From a checkpoint of a small transformer trained on Wikipedia: MLP 768 tanh GELU, 6.94M parameters.
Each number is 128 + 24 x the weight over its row's rms, rounded and kept within 0 to 255. Layers, rows and columns count from 0. Numbers have three digits each. The size before them is the row's rms in percent of the matrix's.

# layer 2 MLP down (transposed), 768x192, rms 0.0713, rows 319-352, columns 0-95
110:159120158126115157126118112105111124119100114132122155115129067125176149103188119094182131119093141109156151111118135136123138103153120141113080099111102138143163102116115084120117098130116129111131121115144142121132110130077134115120138094126124133123112140097103132124122126129107157092
087:148162146162161129162102118160154169101124098138110146107113104171140091098148126138143131122103121105101096134150106074135110098119119125146119167156097125146135129108180154161106148115158145113110074133125135109109113150128113159137109125150152162187096181129102105121163133092117111134
094:125143156063147094115149089120147111142106142124133128094122122139101140139119147110123111117121148167103117120112087071143089150111113165157134120128089122135070119129096161147124135149158161138152108153137152162134122109113112071128141057134115099156115101123126127094133138094106153134
100:140088149148128090116161152159119114108100142142130132117170130108141116139197106149136114164110109172092118085138152124077126095127159120123114117126114111112141171153135128174122088152125096138129129174144093176129146145148128148118096130130128108128119164149143136109133127173122115127
096:143133098110108146117139121114133092152130097136135164191149149154102102117103119126127112101120092083121146111081096089121146116115075140137147143120125138153147143107157101123099108098099155130127131130146113127104138119129120138154124120125180141129115112140147082120149090107168171158
105:100141116119113138114102111072124080094122109170122097078093116147125143148176111170123125127128153136091099141142129090167147137109082111100130114125079140150093114125123128114156139134102088170148103104164108102159114112133148129118148106148146135151102126150095127148133156134097148116
099:138153100118117125135130113151124075139061132104122111127124112102136117127117139096157167142180141159094148129145152138145110094108091078112179109140134124187137155114160113110096148147123121185116126129109084119136101113132148154137136149161078116128140128122088110086156156133087162132
084:109090132113138107134073142128162121150102123106119132194107139141154136152141176136113151131093120109136169097150127138059143130126130130158161140114151167159109152114158124129179129124122163122118126120125110143094133153100134101084179129122109148136126143123109167099071129102123132144
088:127137102108169098087092141116148124175147112132098166081197149159107119137088149113096115173104117140172138111106153127114093099106119125086133117108173138126124125125084146115092142117127142163167100141129107129134165140145133161106116108128124078090150148118098150173135117084123134124
103:124104114145153097134128135101121128128117076161079117126130122120129157129077118115134118126118113160133143141160123162140078136110136153134143110160105130138110145100139110089132156192102132085157145123107139135137112101088107187136112145125154142068101130124115159140098129117138152142
108:090135139116117164114109135129129164156132121178142142154104147122121173159101102141116155105108112113097118148097161128119079163119087153130128126174105141112160118160086129105130189090144188129142129162136110100132100110110115090110164139115120141127102142168175143102114109131119136159
104:089115111122121114089129103162116125127193115116105127096131118171102141130134119090181146116070107165123124137055097127116105148117121159124136129136150158171141125115167133167121077109096122133170168112158096162121134143125137112127169124128060140166133159136144125086128127112125090138
091:145153097107123093138146144179151107185130162153149135111109128151132135192086144096163132092136102086192150150142144140113084104126120133126119108127132123151095183139126150138128137105160109136135109136138150088122150158120102115165134152113126103112099132151110114122131137104131133113
096:107108127072123108144126102112105164093108075133130089082164119122130114129131078114137140147121151108146143115096121112146113096153066120120153120180121139108144185160094117149110141125121138136105159100121102082117169163121110102156134142119107120162105131129118113124124166089146118147
100:089089115179097095129123137085168111119120178161127213139149173132151128129098152122100141154122141112116139117113131142143130125156142116136138146116184114106167124172133125123115142120111135110108113122097147161145127131118126113114132125174129149184155121103111100098143118120120081160
109:113103096151151128123161104093137144103123111148130139186133151130120089093114155146120145150154105108125118143168188133127163141141108092127096158113109111111129105132096142164160116126101111132143132106101143144162072130139115146149141101092128093136146155131134144122140107122140108157
096:134160127076121097124157080120082087169097129127132124134104099140130158157126122148071120142169149144126137120135085110169122140142133103106125093118122113127154141107146126126128122127097073105110154119148120133086146144113143117121104098105122141147089101130147146078171171099085111114
078:157113151134129106118111128134142141153138147124166115146142133111120098142130076149152154157091091116125139167131135183126114152165082117170127155111115146128174139137086142102130126135099102108136124104164122144108161103107124128097130119189076113142099101076090108145116094116108172142
103:146116102074119113127119138129109139142104144136140123094131096088158166166116141146123125136104117112169157136125128135131179196112115163146143123119110085127117130108147136163102131185132138114169184149116141124119133144156109150103147073115106138123153083143134189180158123126126128138
117:105124145127146105144134108104152120129151132155122121087192135104136134139127118123143153102109110157127103134126111142175132129127108149129069101064088161137108144114115099118144091126110131088156105129106163105110126153126119133086119095138131102102121100131136146169087124128173134143
102:100131129146164117170178171107163146114149130121103144160133073151106141103123073131152102165115163139159127134120096115104128097083103136134110158127135123128130142107121116101122142102137141124162134140173140145119134097127148155093125121125102145133150138133130145118111135197108129129
104:173168169112152137118114144114103132151162126122143149110132118110121147100141131097163113126150079075134121139123132133152120140155163148105135129176154113109109164127126105078167121099096084139149127140136140147099130104108120182101112130129163134137121150125133143150156092111124128121
092:124120121118183095134148133147128147096135149180104133106137129129150124115103140127134102163160165162148154124106154074145138150199122149134141134167112118128151147121071120129163154160140130118138126124161092109149155110113126117164124120114141103129164068104151179096129141125122124120
097:148135184142126103121163102104111150135124141119136104121152126149129113175102125130121109171125130115120118103175125114129147135123091091148107119154129143088135125138106093202134133118171180086132105111118144133140123128138125127133122102136183133107120131107092154138098116132164126142
119:131130090116115170138175144069111107106094129124146113127149129116169140120108122138131154096141107144141107118138111107175101145131108134108160133174119156137111092148130123094121129168153096115068101117182133135098136146167109158091180144149124116134105115098132099151150146105134168095
103:125113130143147142114108100130125108169107153143123101136134114145154113123166106135130084152152127088111129154100111147120104139137147124158108193083163149146120126110118157121169132123145108133117127142105125132099122071140113129141144110153092111115141105144167111132115153122117087092
097:123161144134155124125148091162109096129140134138127127122106152140125094116151149120111099178164104177153144141132125139153130112165090092125093135129177099107123104128138108171149084164132135117141134132175166167153167089122090119144121141159117146156095150132119118145137110101125162131
101:135162118143099150146132142125140110135141149140099101074100187152161096130133116114138088141126124120137103119142109132172120170165149119117131130122078134172086141105103147128116090164129119112095162115095128150153118128119128127149111144111144181131150126145111115129154140096102155117
094:115081147158116097144117106138098122161128118092118144129116129142130125088115130139118163099104114104117118155143173127097104173089124111150123088149080142110088122148148155140137095083142141101119115157129119121083144144146085163139118192114140115131113078140180128093145153103103143110
108:154178092140139130140102106146124164175140133125146130144102099121099148078131131152121132115088136093100137139184130116113160166104110119131160129140190176119116122135117098101131123135142176148142141089118124176112071123095136116110121147165133105108133088129130161144124106140140142110
091:112115177171130094136127116123149089154151104109105107104142113108159136107077169124118115142130132123155139140179125163130145113135172083145080156123125139120147141119112124121128139171128109168100094145141110106139114127161131127161102134086138086116143158121090125128141137111153134199
098:105173138113140135113129096126122104095096154131125110096163123172140095124110145116102180123155129113168115111106105154124096091152129116141152173145159094103129108105116107161139166094076145144100141052156173128136117139133129119136134181149079089164108174157091116110093115098130103134
101:120083146132134126081107125122109168117100125107152090073193136123162118093109147143125202152112096115145157178159146113108071097110108133107113102150124122171110144173127141103119174140164104099115096130137129142135106117156118130129111142147114110116109131128147127123106109128091144110
094:113117132120097122095122094147128132144098084100148136102118157115108168126169114135124154174141120153128128142107111100144125093107158155093166143165154131144096123092142150083137139114118123165168121134081146146158138136143134161111113126097126121139140086113131148132082151107102160140
# layer 2 MLP up, 768x192, rms 0.0717, rows 320-353, columns 0-95
093:167138129099139135148117108157138112150138142162103094108129169125123135132134148152109108159149128198159144145145110162105135125126131123152082126128102158140130103134106086112125129110135087146116158147102124138122107100169106087122131139093054137100113111134123140143206147128118102122
091:099113133077114150127152144167099143109149111141135134142158157111118146170115095147109110132121118131136123140087140118133099109104096153110140140162170134113145119113142169130129154100106140115152140119139101103133141131117103103145107143143166122155094157079090154100092156120150154086
100:137152132104141141115119124144084117113164185079109108114109107099133128130141149131105097178153167119109080129117112125126117126144119137121125122087124152121133144132121151088134173163090101122099098116104140089155115126138135137135120130141092116163152106067105135155106119128126164081
093:122148133148115127133118068117108168101168142153102109093145089124162105103131134144145082068140137119148151142137157121160179144120103128089099104137085162135119146136139096141112090125121141141115112123149103094134131144150129138142128170087072129125159116140043099086090114116130142118
089:146149116072147102145102101158145106161124128099137106110146118132134101174187111147165082110119124110129118125122122116121132151170117121143128067118140106131143111087153143089136141144098106121175142106193134150112149092092111118130150151100096155154113139098181124137120111148123113155
106:164140109079133131117127117150100126147136144138123155155109139118108115103056076117129144116087165127126079154148103143154133144126154117113132155130140109138113100109105146099149152121161139152124156110117122155118106114146145083189125144145126127137119110152153125134136127118101098132
096:157142135137161119137157147112129117142141123151139093136136108105130156089079109122133155141120130149161133123133098116135139138123080135106105110131147156136137108073085146126121116128148112176103148117152104111156097101152141116166128135145155139129099152132143083114144087168161097073
088:140127114107157108156160158152080105138169127121150137134083072118149163121103094134164121133140112122105116149128117100155170134147175157112088094097111119159119127127147125148116127123129140100139148161091133149119131134139151148134132116132102151132140092125128131112143133057112135119
102:167141103104131137109106102135118167126109162109123131122109148158134118117171098098130128101130125136111135113130117132117082150115105104128124102103132142095136119111141161155155133103112107147135059107121128113107138139143137143134109131154109139135155164129145157130143117142133141091
094:132119113131150119082137111162097100098145114135137120119125149162173164109107138108096134113119147130143125177167153121118112115102130150117147152112130112179112114123127141134122110080083138114158137111069132119174177093159154152126125173122131133129177110171063164093134140164136128109
108:151114136152128153146107142143093115141094079142117116117137144073131100142122131087114122108133148141112109130109102130113136117167127069106164134150135129128106153117107146146105127115154110155144109171103156108116086124111130106152099105125139156171114122119119117092149102168102136168
093:168159168159094173100113135098132108089134141133168136104162108151110113110143095132142111125136112160110125154117142116169112147123139130119125140120143144110132127100149104140137134133148126127133141114137111162150119088133148123126120114152155158129159151057148156131086144172113117104
097:105110145124141077136169105086169102113123169112164130113106124122124144099139113122135135111189116155104100081124125120100159114176110197138107151144125110180176130111093105177103120135151139111111163144141127165157087158093112142124110145125157145122134102172106097146115150092108094107
101:113119138151169158122097078089120101160127144172142094146135111109131116101135135096147152139106098128090171112162073113119087130157128156122109129164147158112157145079138094132098132138105113136087169126149118100106117134144104096125140094110124120103066133126103153171155133126122133142
106:144149105093137088096123123119134120138136147126162113141137109159160115086163120109131153120142123079171133131127132100122142145126098118100099149086115134132103112142102088144115117118128118101154111117066126160101092112133138175102096196098116133145141146144145125131155158102122156086
098:138130079147088156126099148131130137093108120148117111103122168137109151122115133166135114149105125187142148104105153114088142083121079143104121136134134155141102103141149104125154123135134166114115111136128112125139106128158127142177129159172144097156137141124106175122077106141121144116
087:134109116126151121146154138079104112102119131113154104129116145116184138127137133127121129108155126118113108104148081115155131092084091130130135092123134121134086097126102121145097140103095109153083105126119133073166171168198169138131095135134159151107138138117103100129119154075144109111
101:144136129119159125158141074160177135136142127156113110154142132118123141161076172138157136105099148115159139116143145094128140132162094088133125100129126176151120123107120170146128187110122120116098118133134106103165142143136090090172123177097088119097133128136090121091108104118145146102
104:074095100118147156127110111131153150106110122143100118153138127145107134119148136161128116135134142137155106089133120101153107115133142153092130144189147118123126120087116109108099149147152106148132195151120160158152126107156100129133134144112115140140155132141116103147134093110082122132
098:159121127121139113135156131134109093147093105136133150106138154177148096129104162098172098119129110154119144087160090142108192148122134150119132120096107111146143117127158125171128111135116118137098123158146118073112126159147154140117079132146119132151085112143097132159129110076134122114
103:153150130125165145130177128124203127129117126123135138165147152140088138153136143162116161145133102159134117143104084130084138138133130130117104101097131106161168107149118110108150119144111133120093139120138142099160105063104181138134129086129170128152085145110095133138172093101131116098
097:112144134157104149172113129117130146161130116133128128157084089101111147112107110154143121103125146132115147175114153141108124105092099185136135185109119142128143143150112091158139139142148145124159084105118112113103137121132161137126068150108110147125117169148102073127117114116157129163
109:133142105174133126157126144126098095150104119146132123136150086105133142124135092118113133119129127134175141145102122136148122130157144160135136121154137121160133127159139155078125131118158130157143158143136134137127126095161156116152115158161084153169162162111133113131112139155120116127
101:156116129133145160115109119146078114119092144123133124110112153138151150103148144158143133128152128130205120145130129116087086097157105146099154087118138161100164100141127091109133146099123127110060098131125147149117086147128134133132128130111142095125084170107134164113076101129162138163
100:141159115126155148110093113152134110127152112099110086191098176139123140107088126143135131150128117141147077123089126154143126135126120119168145125109112149147154120167129101136104181102102140122095113118138124112141140172115165123137143092133175099132098097120183178083145120165103155134
098:122127149122139113153120125130151172083114100148104085110108135128090142165104131149145108148139125158098138068137125129107122092144099177138129134145146113113174146104134119191112157130122128124108141109148168109087137153125200127120102130097103119152126159063139110158082092144153129156
093:177098145135141111108158107118167138145173168149109132114088158145137099121172126115122157141111126103143158087138100112132126119118160156147150120173114164130080119080104104122116147143137100104091116155129109134125149147061172127108115145117165104149142163134105119133163144124075131113
097:123128163165184141142163121127111116100151141125173126163115097108146120128169101110121083154150133148172140115115112146132176141114112109136088147163120128117100134153136090127136074162137122166111135125140121120170101125111165123112091126105156131131130171129142136167132118140131130145
107:164161111139115120106118118094095091150134152131143107149149148149162107126139066124202152153127133105135150102125167151143120086127085115091159142128109136150136146145151115157155140158142140140146155124095137137089174125092144115158142098100129136137099172110124184113124129143109074118
098:172160136108134094102126116129100108147128121154155105156118136132134206130159141116120097085150130082134124126069101119129096117132083128131140158123113112136127120062094130127164130146096192130139128148120127117131144134069128130101121122125128139140071133142129133141114121141082154105
094:164117124113118135123160108131110097168088107143108114146151156111141143168129109101133071105078103108137171171124126114155149157187136118162131143124161147138071154135122120074123114153103123128123143146156129168142096103085116165108133123121104131147109137138143114123096168172110096127
099:138132095144115149142161133177083163111123154121135179138111117145147118141118145161106129109155117179118127125127127108125161116149103148119101129131083136118148114104170096120147117127067128138140122167124121097107092100075117176105128099192078117108131143117141145132103153147096158142
096:159128086159119144142170137117123154121163107113115083162110083143142127136115124131112131093112084106163110117162132158129158117104114075109097114134137091116156124148131095154114098124147145099108124160114096108162127096062092130123110114145129127153108150154149140114144110112116153130
093:177149096117133098121137149126132114139137145111094103131138108104139126143128117139162159145113134126155131109148108111108139110148129131121160108130153129148155087125126132170125124118159158130061153152151129100137127120183168107113139066096129117147111108138149104110139111129071107106